Each number is 128 + 32 x the weight over its row's rms, rounded and kept within 0 to 255. Layers, rows and columns count from 0. Numbers have three digits each. The size before them is the row's rms in percent of the matrix's.

# layer 7 attention output (transposed), 640x640, rms 0.0308, rows 430-484, columns 384-511
112:155200112124180158103198057189206112159138099206168082087091089106103130142144072138099146122111143101162130171048159073180240153094053134132170189176136201155068157126109110118149139093152103157156120138083141152111150143144165119140147122117088088179130128052130157145151139164107101128125075162128175121165113084106100154125125122135152188093119119154139160176121093246129117117150
105:136191172048149086197164093151135139118146106145073071121097123123152134195142112072148139108083190201163147124108166128165167140159070084103131124150155114081120164120143144171108102121114091154108095074091124235168163133155142140127220129106143066135109092153122105141118105109159112136108185119203120107141148137114188138204120177167080148150081139108190166173099155147115095066132
110:111144166105083115130102153132130160124151110100098165142106134083130149130138168132189180154168138126112130155147155112104078092132136178128100080093126108160168164119039152142161096147114123130085118122160181084083073102068103148178145077106114083088132133180148181106093085109141174112124093124134115133130108189115143090125157135103141150134103153122141118142118139142126176090134
103:117169117130131168136133068148177140120168144178114112098127119093180103114169162135127067149137168130158085102133130107092099157114054125159177122137134118147154085086076109136090128149136230084087111123098133147118119135099112172171148129126119114125137098111205163135201099149098164159131095170125101122136083122200137142150119116160079104145077076095141145123067166151111127146133
104:166206123170155157119145174099126169108131162082111103092185136118112083072174167110089144132113174139113129105108173168101124148056082168122165150229125186142111193180108139150140139080151112136107130110130119145157086102151119129132075121163124143185102138146102148194103106173080127115136123078068119117098143115163168128110108154160116136132154173187118102068135132124154135131166
116:142170119148158169092131131125113113101187057166089144071133127140090124143116162088125105111142147129141108117133166150181153094113087136170140080128072171110138127092088111078177133166173156124160135053123121133110133109097094111140139118143055162168158120118098168145082132159140136124144102164109156071116085113100159174103061111082092119129139100119110137098162116176105144131109
110:116068128155109133103136117159104116123153100163139153094201125141175159121100102098133164111150077128121087105174160107122118108180123123140153121112136154113141091092147093110159058138117139239159153128156157119114146092093125125114141168065125136129117095072154130187074120054171143078131087149143139121126119083118155105105107171126126080102078128114128135179121135151114108182139
107:160106096136107152077097061134159103168106084111205152126130143117104098101076135108076145153143086146100114187152075125090154106156113133159107112116103144174170088091151134172059134137202108170164056112151055135139095126117123085168125136079143163148121141141130128165158116135065162136129158125137159092162152092127125114134112127085098171197067117098102209120166126150117168149102
109:133150152128101120144079111135173077130126163112158137181107177103078130124117150077066095141092107126118069145095147141107148166089122170134170108177098122120078127124133125108160157067197085133100123141135155145143140155126104078111163093137096078178145082136129103149120127190148118159159152168081142123126200123139134148124106074186063123131107116199091072093153142148178133089140
098:165140147141133097129102149149190089125106134104083164137135077124073134197094107069128152124145142090131094179098173137145141092107126122133074111114082144094104203117081162137150170105119161096138163101116201100146128099103098141126129084117100109138107065129127103109111133185193109120133143175119159057153123129088143132129161089095121160084138143142123095153172125105190154124142
114:110146095113138139149166089129135142078123106127148100153111092114107159065143164043115138124138113109108110097158133161166097148130127178101076129131132130122119092126173151096107030131104111130113210162129130082116078099125083130177133130098169107157118174139152116107074183143122098126100161087155105170072091099087169097143123156191180085157131175132167095076111137153124089094136
111:110090125161086102163104146129125131133152102188146137149181139141159096157146181153157151136147107082149064100108160107094154105108125152144149147090108156127153134126101077149097122172137163142142174082186070127171108102091121111107182130095147133174124095132141185161142119127120140105137174103157173126144135104108159110150120171172107126179107092098145147164145189124142079138121
103:083123165148117192153136076101147190096108139139136157098090125139183129088139177165144079144109201087092117136157119088124189113100126141108174117155149086091155055119139113083150189158125127087114166125146088182085127122100124126187133092094147133137131186176159131112159128132116163173152129090137143073110059111134079175111159118161111169159119112103108172128162189076075147093146
103:168153107140056128121216122178175100101108123139148110112132133150145147083153165099152206116112111127114096167107181156114132160100143108142135152152107143072142151150125122104114080111129097184065122138130207104063150161158085132135096109079133117136125169039154059104159150116098132101094175130094089082135160088124096124097103105188145106101100145143118154161108121083129108136156
102:123123156199156122105176181140090147138146119125127163162098102142103121185145036172136181094134142115136104144084153121134093116171140094110118109109137124130154141140052134136148166103143042147160125143107116204128145076146143129123112101177104125129149144151080145149088141076170107173108092113102144153138105143157143125147158126128132149167180147159106018166154133123191163129144
109:033164113121087131158130085100176125091086131193078126114083173111116163211134149144172111150130103180143126153149116157102055111092119135142127092141109077157148118066143097154173151129096098080028112096145170079135121119115079149113137122102127155084115140127127131122140135137162071118082086115132124104060113155160148121138106121097153089082141167106181099148171091132099101149161
103:213198098120026152161186078068154111118089112181131079158124139091123160131155123075131156142168192185107138142084105161089177154140100088132179094153104112104088171138113150101078138136157126081101146124078102075088125157128183152139145104134104067123161120131113183140109105157097112092148169150131137164132196175137148122122096118158136134150097149158153177184177082109077132125139
098:088124106116142171101115164169118173187146140078146110170128154094127061085133115165097125122077064131088121128110168149174134179132219165188122112097153106150110159166101154212153243132181073089074116125151105114134131094140102132151143166176146132120104109142102115148105073115141114165106141103074143173178114146127139164131187136140122102144105108127185093102122121136143129086069
109:105121122075181116137070174171068178135143148170148160128175172105186116165130125169146153108131132092099130116166083121106121110148127139139171156161178033077112155120124145139078107151116160122116172126142153190132214133116102167151167157154117175134100112207114105089115088127158122088086233075108113162152125127089098094154134130145090163157111059128105151168187136120093099140128
110:142116132124124190137161192137155139105162103130133071145131141196074158189119116116114168107091185168083160139058150066071214072112150128110156195129119138185173145183121117116168101107099139114133101142068131148102154170132101144132121171113110098147173127080149080136122134148076155083166156136091081032119134109135085135160154130096136105126152118080106130111184145120121179097142
106:209122141098117143146132172138085148158130124117143107137111168138188102107094129138167069150112071098113121193121152095189158093176101095069110114137129138137114156202115156135133095132136115112107116140118101155178112129069190113111087118149110175176160103175135154080082159121154127101200135102106181137132167087160105126069183118157142152161166131135084120137158138130144097165135
102:062137119188124184104091141121097164187140112146130097134169172078144110075163141137138109147140132109193130077125054135049158123149159103168179088183140136131096025125136133118133147118169107084136098089119130145134162128146116123099153137188109075135179067164124196162082127161054156165204101129114153102111138100165074127141184115086121095156135125090132126138141087149140144142147
108:147154131132127149120168101168127083095148152085168087125130150133124092114134133103067141121105158079104131111110137205089073123142122147131129145106174120149107087139142120144087133133166143091133118160153100180162165187124144147163149081143116166155146076165081134128117108130042194101155124148116130140139208119168141143114134094098088157157116132137044110147101093111128175133139
112:147118156171134092140093127175089084108139167160148107120089126142122112100126079150124119163105087190163110109121086059097127140128092056138092107118100111139103119127130143105158130127112158139131111135102125156079118156105200103141125117145103113097167112126142120163200152191128096130113089187134101129122147165134136120079107090069141146110147112171107148099118108129154086102153
106:066142138086166150137102154143110164119190106157127091129158090127167106116153160111151170132126108202147132124094124111167106189108119159133145147119108143142091191130164196158139051158144135154072142113140163068112086147115120178134138110159070128098129117158119138098079186082129124119153152159103098072120162104138187147188147160097130100159166122113142161158179102137093135095088
103:113104159115059159162154109084172126119088146202154079161063123153128164098144178118125148155115107110127099150140100152154102097117146205122056132126190138113132168103099091086156100110122138105115172143124109060135108130135116177139108095117150138080117136106126128113080131136126116123133171162146112147136155179078166160154098121184110090073139192092133076111138129143132076106143
106:123201164147137119149167100055173163133181133119062143115096144187195129201093113090148103120156131163095072173122146127109122130080129185085092161162203143128137069151140114124123152125099176060145122072111145081113108106130091143129090104153134197134130151043170144133174084121050168138170074121142168133130123104164142131112097157174131116123164125131115110109162163109105148137149
106:146038109134143112099140147097176143136146205101112031157080121120061085111107172142125137149121131127135159157028105114140140159112131097104150142138145061078077166081131110172136119129082190140104170130086158082143149183157123168118140100102125157124139157085154068089151152123135153204143160113185142147139096119123137100129124103162130127089139098089110084045083134072156148098186
106:183140139139150091137113120159136124066092126113157189150081116101114150101193188183162129147159092102132142149122058099143088119126166147125143146094143135154163125156185126162151094136145143140135150143184206178107149140121147181127139162105139161115095141147143135141089167111134201139155208164102128069133127137095155126150133106151137155148121129068107171204094134109113117086077
101:116153106160128138109125131128111040160133113162141181163131145125124181098064158141164130108099158133145157106171113137072108096115137125123145117108095097130132120119187083099155080138139146194104151134154123101197093164097085078112199122082120120091143112179081158151163131101162121110142134147145131104129148149123135121151097104103084143151124132135150095138123119144111207124084
104:161125164149127109102169124125089090148113149110146094134132136107123097114172188224151097095096154145147141102113168116165113086145146071144148137127158168094125154146151108139109176094139095120113114091128131164132134112116116108104134131097111155137125175115097073153138148148188129145120166143087153125142094208153152189173116106128190156142121111124155089214126139160161171123079
103:142125127136084172117143119138103093168100110162116109160154132161119131182091177131144090120117156079112143112143096069047139136158129156149125100083084099120130071094136139132143119157153128139149114108130075147152083172040131061117176133108164093117156092136140104114169128133086130178109170133163108160135147098103114141098098135102110130159106112116099160129078123130108107086127
092:111098113132127129124139089107112095053132164128158161092135187157121159172154131170173152168122120161191127086165014119082140093135157136128069110140140075117136046007165086094112058142095124155139131126118170159083133140107148150116108145137134153077119151155104137143104122061105145132121110157122041088140096166100081152126133164115160116109089114095106109113118128097097120190143
103:142116097207116115092147148144142178162103154125179122098171121127145106072165102141100089106195153134148175055185123175101142129151187148146158141157137109154092088180115106078109179108149114113201148201172153139095154073120163104134190117107127081169151100154167076105131106101100152038133164121124150151122159103129138171099094123133120125126099112103137125131162107117150162152082
112:123100124143076125105113094156124100108097158090149131121103114139054132115071142173148117135151124044098118152142157155164056129156136139150105094082061188126152128115151111101076124150149111149099122162159138079124123080106157115103101140104175123103148108156069134143119133138092146101125106135119159118110125130083145113050100107201122165162093183127122130167143113097049156117088
107:147210159145054109116078116128135143075125141182115081188122085080091144095121129110144095100124152194121159224135177153133134126159163205150184113147110125135104165120110142097125170128074126102117133113100186019083141112158155151151090030106080112103118129143090134177075120167182080085163120168053146134172113158144203137112134105091146116105106160123155116141179129132069119090131
095:158073074155100106130163168121131066201106172101122133163099075089102104122141071114157103150123138147126130118084174074138169142121113102176135162129104097090102155153093168100183166107130133111107098121062205160177144168104161144112096140166092098118143122087163099078106134155176108163140157115148157184169111098169120091117134104162045149114142078128108133194135079138071114120132
113:083094126097158141114105128109176083074051179144094137157093091092096134091086111093082152121140128105111118174151184165176079162167096138110148083084151153140163111104177131170098160148088118130101141141165095100157121107162163152169113057080178176084079093140137122101127090125100115104100123151130159147131119141106186107155085125163163137183104164111124109160110118144140115087090
106:097126139142016143168150122090109113109136126113209056116172191214176134090090113096133142115112146077184152121137170101134120187144091134120097130047124084127147062084171128107088162143121171104146088130154095114131115123113152088089162107084154105122184084137149124125197071069120164129186084181137125099124147101104163195076124176156137113079135083123135189140118115127083156168142
098:165192085154174179086127087114173120181157148088067080171127169075113127123153147122106098085143152119071146111107144130177075174122109131164086104125147116104110160141159147133098130133160187113080171149093107155164095101098142134110119108137157095101121103166081131136100123115117164163130123188120159164175134155117150099176120115194137112093102137150092080088112111120115161141137
093:083092103015056138181179128095119141091099069135110113138121157158092171170124131140196149190133179240149195148128082099104166194145107113108117103141116108150080116099255121100164149128131124153126105152094088085095087120091108128140122080119136150094123166115132074141165129164127072135098102131144127187164133118134127117118133130150132128126133164148158165139131099130100088120156
097:070122101153161112163118170168132126159159125121082098100054119059157081151137095124122129144115152087102086145108184135196116142078085117129119151140146170111085181157102142074182117161134177063107107135130109071219125123130134187092102135183162146121113091140139154096128124131135176142153126121113125137124107076137173080104134135148072123140132136143143090160133086139195083101106
102:140122073106148170167146132104083121094159134103154130112116082174165094189098112079101096119090166094095157136090162155173163135095115110107167119133117097136081126173130133156096147081114088098074096120151188178120127088156139118062093155174092067140159097126166169100205104172152153148129097175135155098116133107186095155189113160102106113130140134139149167125181132088212148134143
104:155121177148189094086139098148132173141134147181187145124100134172116128120097132149133116125101095088056116164183089100191173048088084178107108158160139147090136060110152130118147104133147082121134120149143165116084143122119126140103138135168154157156103204134094154057195124100170136183096111117087153115122134076099115132068139121116174184088145132090128165128179145146121148124141
095:138117143092164152123189127109156162074118136145117126135146147147147122084094142126197129081099152179097207164178110131181172103121081161074150149141107081162135114107159096145121086162086167122111127089133127164093128143112138115139130117070112172100108179115139108129159102059115130174093091198157132076128105192103115132137055131138151134136123118114136209113126176129082098140111
102:124106142140065132136141113117135131163165154120146115179143168143180095158112167117132159094128125085152175087147144156123104171113073145157127163084114109146106147152072115132089166128111136101148088102201078114187125088157093085104144162129131103140167091127108195148073115109134157207141113117186093154099124156100163136157120147105055102163157113148163121105128124090143185099078
102:166147117150132132171121159176063141129181124111121060156154096141120109138207082072142074157095170178145152087072178137133181173137189145168135173126162127092123145204103192174091092059126142141112120129082169135158074127154119175122119164197112151156129111170147125109079148210173125188123160105106128116121088118120073128152137149132113097134117154125129099111149105128152144088130
110:090036054118191196078173122096140142136160134126020122134195114077142103118196163152181081143120084103085118084167119163125121176128178063117137126124121143108154087161147146138129077151065166104052150115120074168122161137123109128129134164154126091138167127149144131077054146091134142165106147155156159075148051104122096076153129137119153150176107118105121122131103144099142142157133
110:120115124144136157129109144133089175088128115110143102142121071161132132072113182127126206075165148157141151110101070104112120147100179182174157107101148094129121086094146084179067150136162135107097152158139138098133137109098141087209105138103162141115133170134107143152210151167079145133106117123117156098096133066101062160094109142229134158173059094142129164172125148094076154109157
101:097158113126110090142152130092167135128163114219146114140158112156197168151100083097108123084112190100125143167140181132141160089109131116114165151157140167102140127126041152095106099041073135073141123092111219159111178118113122198079061159127132111167147094108112087102104092147115110121119099078092138150109184171133123184137107090148147081136144068172133103105201135135113101161147
115:172110083137157077130172108078153154160145145160091162143129131133172122139148106198208172156120184115180139099145084120119181170149128108107108137123124099177136129153142162060112128169123122146167167130135158171129141150128103147118133104147134100121125125150142152130136095132120118122116031055119126089104135095072122085203124091165106128174154142171156128172174127142089105157125
097:076125157141194049105101146132109063161149141133121136154131098093171122092141145155135111090167066122156126150164130122147082071133130078130111142105171103116193172132052123135145087137122153110086095108131136121159163168112100167151162149158150150124131137113121110074108143085195108105146191142157105174140125131140160123125129088133190128142120116123106067221128135128135178096177
088:170178132101161129116223134151148097124127143142131090115179128179177090144162167145159107090070119050093041134095135163113116129085116132081076156134133092163095143117162130089109127123205092137108160074111121123181108103114113128157122110144129142135100157123106162159136134171132163144155121123137143186128153061154169128138130136114044144162116109181163165145114078091121132147107
114:141125147128115149128136130090152158103093082117170088127138185203145142103072171120132140087083071100083152123082124179084147060103139173137109038166137115154133058090172110121102109133150112091098157081136154145139162107116103114134156145092143103135154138097163121118146106123038113173135120101128169123135143112155111151094095111169104104167127174100150139167100139117107119088162
115:089119101090145072134116056148143140189146144136133144118176176196159143126056136120142115170108158105106096111089122104152147103085144158089090161115142083048101109168099148148093111131129131127073135139206082098147125134079122107104171082127143143139113081160070107087127130166176158092126165074151111135123161073056132080098121128145133076106121097159142191117120168116087177201146
# layer 7 attention value, 640x640, rms 0.0322, rows 431-484, columns 384-511
105:096089145153169117115102155143132181122131156108173179098127169138114196096084164143155101130131174052076130110050117062101132121108111176140114125110094109140147132074123109159192110127136205113136159099106154147124089125080088062085081119167116142087191146101077124131158167095094118153116097125119166107107090110144133115102151091192151080136160162161062093129111144119169095166134
104:149099138188165121175157115118056203084116101114103159127143096142151136130202111128076150154137094137119123079145172126193124070139133100177052177149138166134120179174147125132160181097175134163144146167167196125161141140114101131143097156167093165115145119116096147173159150089129123100160146152145190115110108089080116122183115079165174124144156130083170117076158090142140148123106
103:097097153152190078143160146124083117086115100087171123098106135111103098085133056129119172075137112134093189124165130150124113106106188117134107160181171162102146100158154126133122164196099130135125143116169117088139159097084132058120126091148098203121171139174099092096131169120128108088154121078143121126105137138108112030149156166120120173100186163109181132089195093166107150120144
107:138107116128112146126150151140095097137147129127135108111098106104158132161142133128176203144059119097183160134114059168129070119152118164100169134099114054108107062100107103158133083181100095124131165122147109107106164172135098137099141122059077127134132165095070107149140125110172159122063122163133092170137143157116106112076164108114084128175068081129174089143108169145156165132140
107:108035099165108123170136157103162148159111127096086142107082142140139106069139096105174116130176131151140158171108094144085123070157104092118094164138179188158135152070117189117112129100142124140177134114183159113144120080125074145188084086074200093087132098158158150124174112099147119097117089123188154128155123117159089120068238171158103181123084124169103092126120121128165105120088
107:140208139084160162151099180107086169139142103062132156120111067119123137148191158136114109089196109140156158103169164080105103072086140189132092153117132161114135166153128128172144134152188096069143102195151141176121098112145143133117108102160131092085086168180107171083170118154106181147172172143109151141179156168138085140081150172123121176103132133114140074094169164134059130048125
102:168106143090106114119155182111077156152153159128130075133080110180067060140128127106140099155200149165148131130143112132157127103158106117115150169116070168085184157123116105114077151130103091133104166070159116137168104114160133136110179139145123113061055112111159142056100107101167066112152147107108073096134153118152172167123163160133151131136170088148144126092137076125112181154091
110:089086050093145120077149111185149137137105092136116121108206122119130150124133151088203131086173179098115192107161148148144093124192109111148164092100105123122111071175112076166107104200141154180142167089131103130134120144151145113144148149083168179158170137131124121066066177123155151088110111110175121121143098086146124074148153118121186170137092165067186155103141190118102184144118
102:095080110118096123136166120143092175110123140164094158195180178152117173116133196139129146169108123157128140078118104133098108174175138183141137169125161115116110072164164100172087104140104153168148138166133076144123135148111204098162117184152091095127091107150067119156195084140100150079110163152182095103135118094155106192107123175137159170106063125135133119116081110091148137139109
107:123153130142071126147118155097138159147158141142100109129145131174112167084130080149147167152108166176128082130170134126112133129076100163107108167120169126175146179100079149192185202096124211083145126069126100082117101172159127127150086119153120130127104116102086065194194136184128104111166080110131168101141148209100114149076144138119123166140138115140129098192122112115154178060146
106:127150093145101146118082104114060148094143130146140154155127151138065128053140085076132170115113132185101112179099131115147103126113131134154127152154114091166087147092115126156147119115174153163094116162120128178122129208100125115126090092173101125120163205181103114096106173170134142137079071095077131111143176117109149134170159137173117142086177132143150159072100090157080108113153
107:128168088134140110149102148165128157129131120125156107109155159102072140136148048091097156155123112119144147113122092199132180142137167146164145105159131195173156205117143122166118130147091177122152086076126145086118117114159038124115141138194080199128165054145116117155095160110075064160134106091200112122117202133152171069105099152091151105120154092166121132102103094165105115144152
105:103117151138099112097089184075075081130147100131159122158071128137150116159170072120135124094107152092115079089120134120115148147139051172117113050131135101111165131160124128139109118085104122076110131135082068108146177135121097108117165165130117052136074164168097207243121060080142138141150074135160168132173121122118055099153171119135149098154160105146156093066154149170143194139153
104:168107109102093106143126074134135078129166124113168122101136123139206173098076095175163084100070081128104146189138112147120143124103141140162105151133138115086134160162156056087128113116134101125155139159083147107090115126163133151111170075089098119155091069077114091070117171118145191138136124110146176159170119070101146093135107168093126064078099151085174161140090139143099066101118
104:160152111169154086087159128138070131102086163070138158146176111152151163131101067139093143112102145096099137090142165119091149098128184112138164153173104089079175147151092115069071117111138118124145181163098142194143097166114149120154134124139116146161189117085149125165085100142141111083142120087185105095156101127101082098181135156136139176102090060128082100154074127097158114111132
112:149084081098176162123065165113054153152145190098097096108098146111102126110088077151148150131077093063126120096130120141145170132135098177127149113116176110113104105124132114109159129094110126156184146094150108132098164126120082112121147180131172161128135142156145098099084118081157129175162134192130099162133113111098040150143116138120100101133119116110134105140068169142099107112080
095:137176136148120116110145085138154061122126140129132175114126174173138108136171099098147155117167128187166119150118138138065164127133145179125175092136067149153131093177158113100109122154153155123165118154120109072141121113122130147164102093074149137081098100127166159126115203115151121169122124115177097157097078106060115122189138110169110174093153146146160142183158106087109148194115
109:145193155115140126098134164108137131106091070099220090171113132095046124133131200124137097136071162094160103143116122121161079145119147165132077121134131153185139146122121083093158157108172097099080122102101152121107082083151168131124109119066099156135181138147135115078118129147116114154110106141153140085124136153163157063100165098177094088116149131118119134075074121179128131087140
103:074132136157131117110090114085117071132099117145095111110107168087165129180092131210118141119119124103166124093145093157157107144167162092080141062166155119120066101152131132129057133193132105110118158076185127116141140136117164046116137135126156080147145086149147135140166076139188121185110081035130112133167149097070093133116107130129157183097094132120117158097122142130074051151147
104:096130140123094157115180114114154164165161105141110131132143109085110153171146163147083117099086124180105124148157135068095139141115092136151114138106139079182112132079126104142109173115152108131123058151133155156067147107190126123130187141119129131080147146098178137172130080135066158146085167088131102131077147164132167141194090147164126166096132131094153149105117128110133137171102
103:164128137107149127180110127132089092117151143102100143115156127085082129166082062124121151127087149135087165076150093208183117173131130092075116140172160106167124119145164130154137126187090101145186171158153094117114084127177138098128158098093147163173130145110096085029139149074118079163090076060154114143143125147101112093099119117101150104104144154152124133137142183107135099133091
102:113122177136152145139150149079163138117165097158140155079099166160152077133144177099131157135155123173164157131149104084154095152090157095143118071141087095128125102122165105161202137175110077127148156157126155104149156086121055107177124142077116124153100146085151130098133133127187144230089095071193146101085049129104088087145130088104151067129137125123180124157070154186142122204132
106:117083104096148145096196159116203146145095095105152106170170113161196124083116144156154081097118181059079115108124116185177106128219107079098162132116143182135169123122127098133162080164121070101136105093129168151149126120181147125157129115167153176169111139140150143091098097095125132144084160107089115115154133088151160094164093167124115118101153102119122158106148118181112119123149
103:111172105158143146150115132096149150150111079129142094123115088086084102155169160154092132155076144092102113075105155094123119101190146091114094045176113150165087091118103083113165121179110183133073161051092180063136191130158087121161127137127173138101140141068101078122141085139101146150105155117104113194104153193101139037119102139192119130120179118121114149096114141100117094161138
109:146137141117168098124109089135164113168117141113110153136157104092143163162146068166163133088143154112132071145103176079129174167118096108123093110158123133146091129145143118063157107121172115123124100142134092137126144121131116115098096171117140118174154142159099099153095138142139159125063131123136206136120089102144086128108144146103108119138117102169167149161113124087121110150101
106:134077070144134157145139123144080095135121094147152087063089122126133131126134100164079124088110113151138092130158138132073105152116086123167132101122072138104120184129131126156166163115126160156112102180171194160142154168165110144102143212075072129148145141171101123104130221139056073108128097162133108130150162134057079148125161136184131153115052148159119126063101109099163107124115
109:122174126109114165125125172170101065120126081157110125115120127135142132118130111128091149075078136065111134149173096105122171179139109152172147168145113139133112095169149169139105102118091092113095048151106114165159113097107151115093142159117119130084154145115056121212134079112144110122140151118075122059090144130093122155101175098087142176152134185082124147176115094137131155161117
103:122147178136098138097086128096121134091134074122077146132109138175114073170067190118073105113178167175106104088137160123107158162079115116151086102141169160160125138082123104131123199133127110085085162117085130107114089183148138107102176060129101159095087138174161056170119163118137074135153049143119172154112198153128088080096105101079137057171102125130118142143162078176180116123114
108:109068095136152157144132130092150150132090176102117076101120118097082120126143130193144103163124082134082115104056173098111111158166172068179094131142131118086098104130090165139105140096157127119144128156167103079113211158153103144132128105174164140079104136107143152102119140159087096121077169041095193099147136139146163126173103091180154122136166156110132111155147115134160074106114
103:085055158109088154138117086076121158070137177169157118111150175124180127101074137104123072113100143142089140138142128190119112171145146187110109164100128046160154078118148096166136118112083160146107179139143143109164138128154064170116191127127106080084178090150077136189152085130091126139092113100189159110098127143127159118122070110136094143158150156104140143169098129112159136140144
108:100135177082130133156134137135172198105123085127127142111183135091108099084085099122080146129166154163105090153153119165139158116148170128049140185171185114128151148137078180080162144158109183163141041072123152112171124143149157121182144136120180135074133133120136108136096062104165086068119100099157133096067036106148148111126208164186132113158197137149135160094146170111157126118106
101:166147121146118126164125158148125130162122128081102073112161079081086111141072106139084087134145135102084131100139149119145133124149163107142164163074125189064129139135116146122153142143188103117177122111129130154164143151121073118130155166119115151179114144121149096102148153206189084141078164087150196069114151099174156132095082112070142082154108122171154173101145092163149111111104
105:143105107120139147151107170114125113129122087111075117164095151119113148117157098092110140112133113140112107155095142109170119154129085149134093056124145095128134171182115090109153143165082129087101174114086105121113134150096180186181180095163174176079071092155136162092117136095118206146141154112149152103134139174172090058143126133144129098119118128144164115134147102121067155084133
110:114153128130112169122102194116147155130159118101076097153127101133163092160150097114119088133163074177175080154132115112129168119096130125071107108179104076166180193136086116168084137092149155152088120121117125134081100132174175214125148118154065146082072135083175163175166130163089184110163128143076139124166069115115134141120159178089182090102197112077102098124191154111166090098129
110:108069049125186117065097179096100047112145155085089125127123089117109125194124147162154120145105082113173145080151120078135160118158184148153093157197088162144120134117161106154043105118126160159111110177165121174162145155125139169084147156148114103190085177101175083093104132100110203196125132205158037149117169105053093138105153160096133136142137119163114135104116177107177124111117
103:170107139108087152105153088128074103151100098177133150140083195189148143133104160160076125091167106097143102156126131184119138162120090097061152189140187101164111079143118152138067123155169116124156058164159162149076143107186144132137167168151130157122112097145133161157120116120110129113154150171112134120078080143145173123126144147168150079147117174140128134144097186159106128187148
108:178192119118102121071171156121076138091150122138106129086150123134172079103111135181143099165157075178173075109138187076155156086092164159150108100159116114102143164083147115098119105137103154109155166117094134164174126139097093203106139172110127111100145124159133152146083192116094184076179163207086112081147123132114096145069172186117116139085144093093141174175116092153164187173117
104:132143115119199148126114167174093160082090125107088073135087140150086103144106068150110086129143121152063093110158125122125099149158165071137142113175109148102170134161096132159124088176145127144134086102149137150092150164119153128156129099194116083134115209126149110180085089162101112090077182107129075179148123095129130158174127084123164090151157096139132115126146178120118134077174
102:117091095162114095128093087138128105105129129132128192105153177158157145104157085201161073082149105134141187167148113135142160100118132170109153143082141141162121096151115131167190193096122163173169103169176173162144121135141062196113100104104100165132078094102087094119163074126149155164154140074144145101061124108129161165164152100112198160125112156111111161155102129090095118108114
102:152124158118196139115063148179163149153121144100091140147161132127125138115134148124099089109136174049157120121096114113111145172119121140137135139125155156116144121119090100123138105110124134124118146093115181126159129146175146116138115172131147129092151118113124143121073111082150131142092154191102126144167149147079082133170092170123077133100126123134055132092099089129152125070148
103:162147113113055146101154054156128164122122156149115185127105156172151185100105134141096209136128083133123169172152150122101170133156168105149161085123170137167140114135134145170087139140089165154113156134080095096135101076105186140155131166099072127149130105088090141118161091154116145099097089107184191145137120120118091083129155132118122093097121165101086122167101081093069089136193
106:152079080173127105060175160194172200123123116136139083123081166086078139155083095181122159120125152087143140103165127131086164172141136122157150173098165153092133106162135099106131064176083132137192164105072074080092122214137121063147152128156147123117188102120149148118100163110125073164157153066143101127141144126118097123065168093139188139104145126105129095139112123114088101173154
107:105144099118094172084097153155119115168141160152124122100110148105060126149129087076062091157187103116211158107134189097130095145131136113152106146051104125117086128064136134147097117163163145168103154094118145101147119133133152100164132118086055120147136065119107132155159129123153133112136103123136162102098130130116093119184174192118107062134146151111140101077115104084163159083141
101:100146091148122091168091134114176155123114138082094108080099136123121093145104130156116112143108130103161106081131163129115128152091175082137099144084121181114144123141140164088149098097175096073136126108152151083138156115102106106087116147193135102173183114128119139139085151149092152086166177118045130131142168130161155097158108130119110144108092115186123087105144083186170150178179
101:144153126103106124158099177198155126095136146180116159101107093093080132114074079133162102163084146135081130141146081107150142151135190102146178100201126075111148154135135120107210139145153175139134121164122124169060144177115179151080098128123118185177100163107116052135150134170118104097118135060114139154096081132161124120096120135135147166157149149121155118126138165148165099150138
104:108110127105105065153110112111169110137104149170124163139113174139148190158112099180137107169108107077096147151184130148090128147162087096044174153170164106105097071081158083107113177124098148160167142122122138136074153116173149129090115067117183139180179148071124158109139091117082142172095138178215132146108180139111133102046120097083091171101136144101082158117156148136126125170149
106:149127208129125076191143120175114147108135113123102153101132161081066144153101104100138119124077152150135129131110138184126140144097128129090097111170156183189136086142129166167114084084156171172177115102126151077116072142152100100088154157154163157086134101149104142175112092183121126114137174106135091061082202154184183163071084089111125032095154180156088172158152098121141117219091
107:082095122150155150053108131109152126173155141088120082167115192156134102133084092137078093121105158132118078145171151218158129165220091117131168074114116103098129175154133124121134122088052177127142114145072164151153115149152112184141161094218156117079101073189160093166149184147128132149158178122127108127163130179141150093102126140107116162086110094162108156131173130150079166137101
107:142161124080113105110107158144126147070070129113079133115119134140092131134187106139115149159141098071139127083120127112102118114106100177096154137109153070111152128168149090110151170132120087143113099071160136155094083156152164098124173139149140080195139153146123186181128159092122112172172118092128054140134085071140109065118132158067142159125089155115091164108093097105092156083139
106:178104140105124135172093144177110206103114119113120112107138164121082158150096168089149121129121126092084074134058118158152139083086130069160104157125167156135139137110127145097189095104125072166118081156151169095094157101187140079147134137133155189127147141111113146102121165071150084179159101114150112095157158160187136156114136099121151105071144163110187101075134104165106101098139
106:157154094177099170146202113086088155051115155122088138125087132106070127158203165117128158128124048152115072122161114163090062168110126173179094111100086108121092118087167153175080127135142120086111110152120118058127126114109148160151105141087146141068105103129135143199166086144079080154130174160150161115138150093126121129113121090139116139148171179099135128113158106091106125152147
096:114149152086134097121107134174101149151132117120219134122155147101114178152114143135112178124137142123080132135117141131090096115174084149147122115080160157112162116094091121126134082074123068123148085182177148171134196105143137087091101138183098099129163150091127096097148145112076084153099082109135174119079082194132096087161184183155086105151125166123101126151123103140096091134215
111:112144135086161161149159123163137101186098132095140116107110132110094092158137128174065139125154161161163107130191177113164154168178157113129135215107151086152127128108141154099092150102140116110113109159120167163153070169114112175151106119155143195091152091150111151152155120078172095104179147089102099124095112170076141144128168060072094122076117120123105146125117107128094141164099
109:103154068187123132079131188087164134116152093182087162192151151091049135101156159110092109138098080121187095082124107103088064144129119152119124142138056128219142111039115120081131096110186111101091115162125106172113151118177091114187102174124121130115201174082102132164162091124117082173109146092134142145118139140176149219149142063151140174132081103103126113129129137151136111023103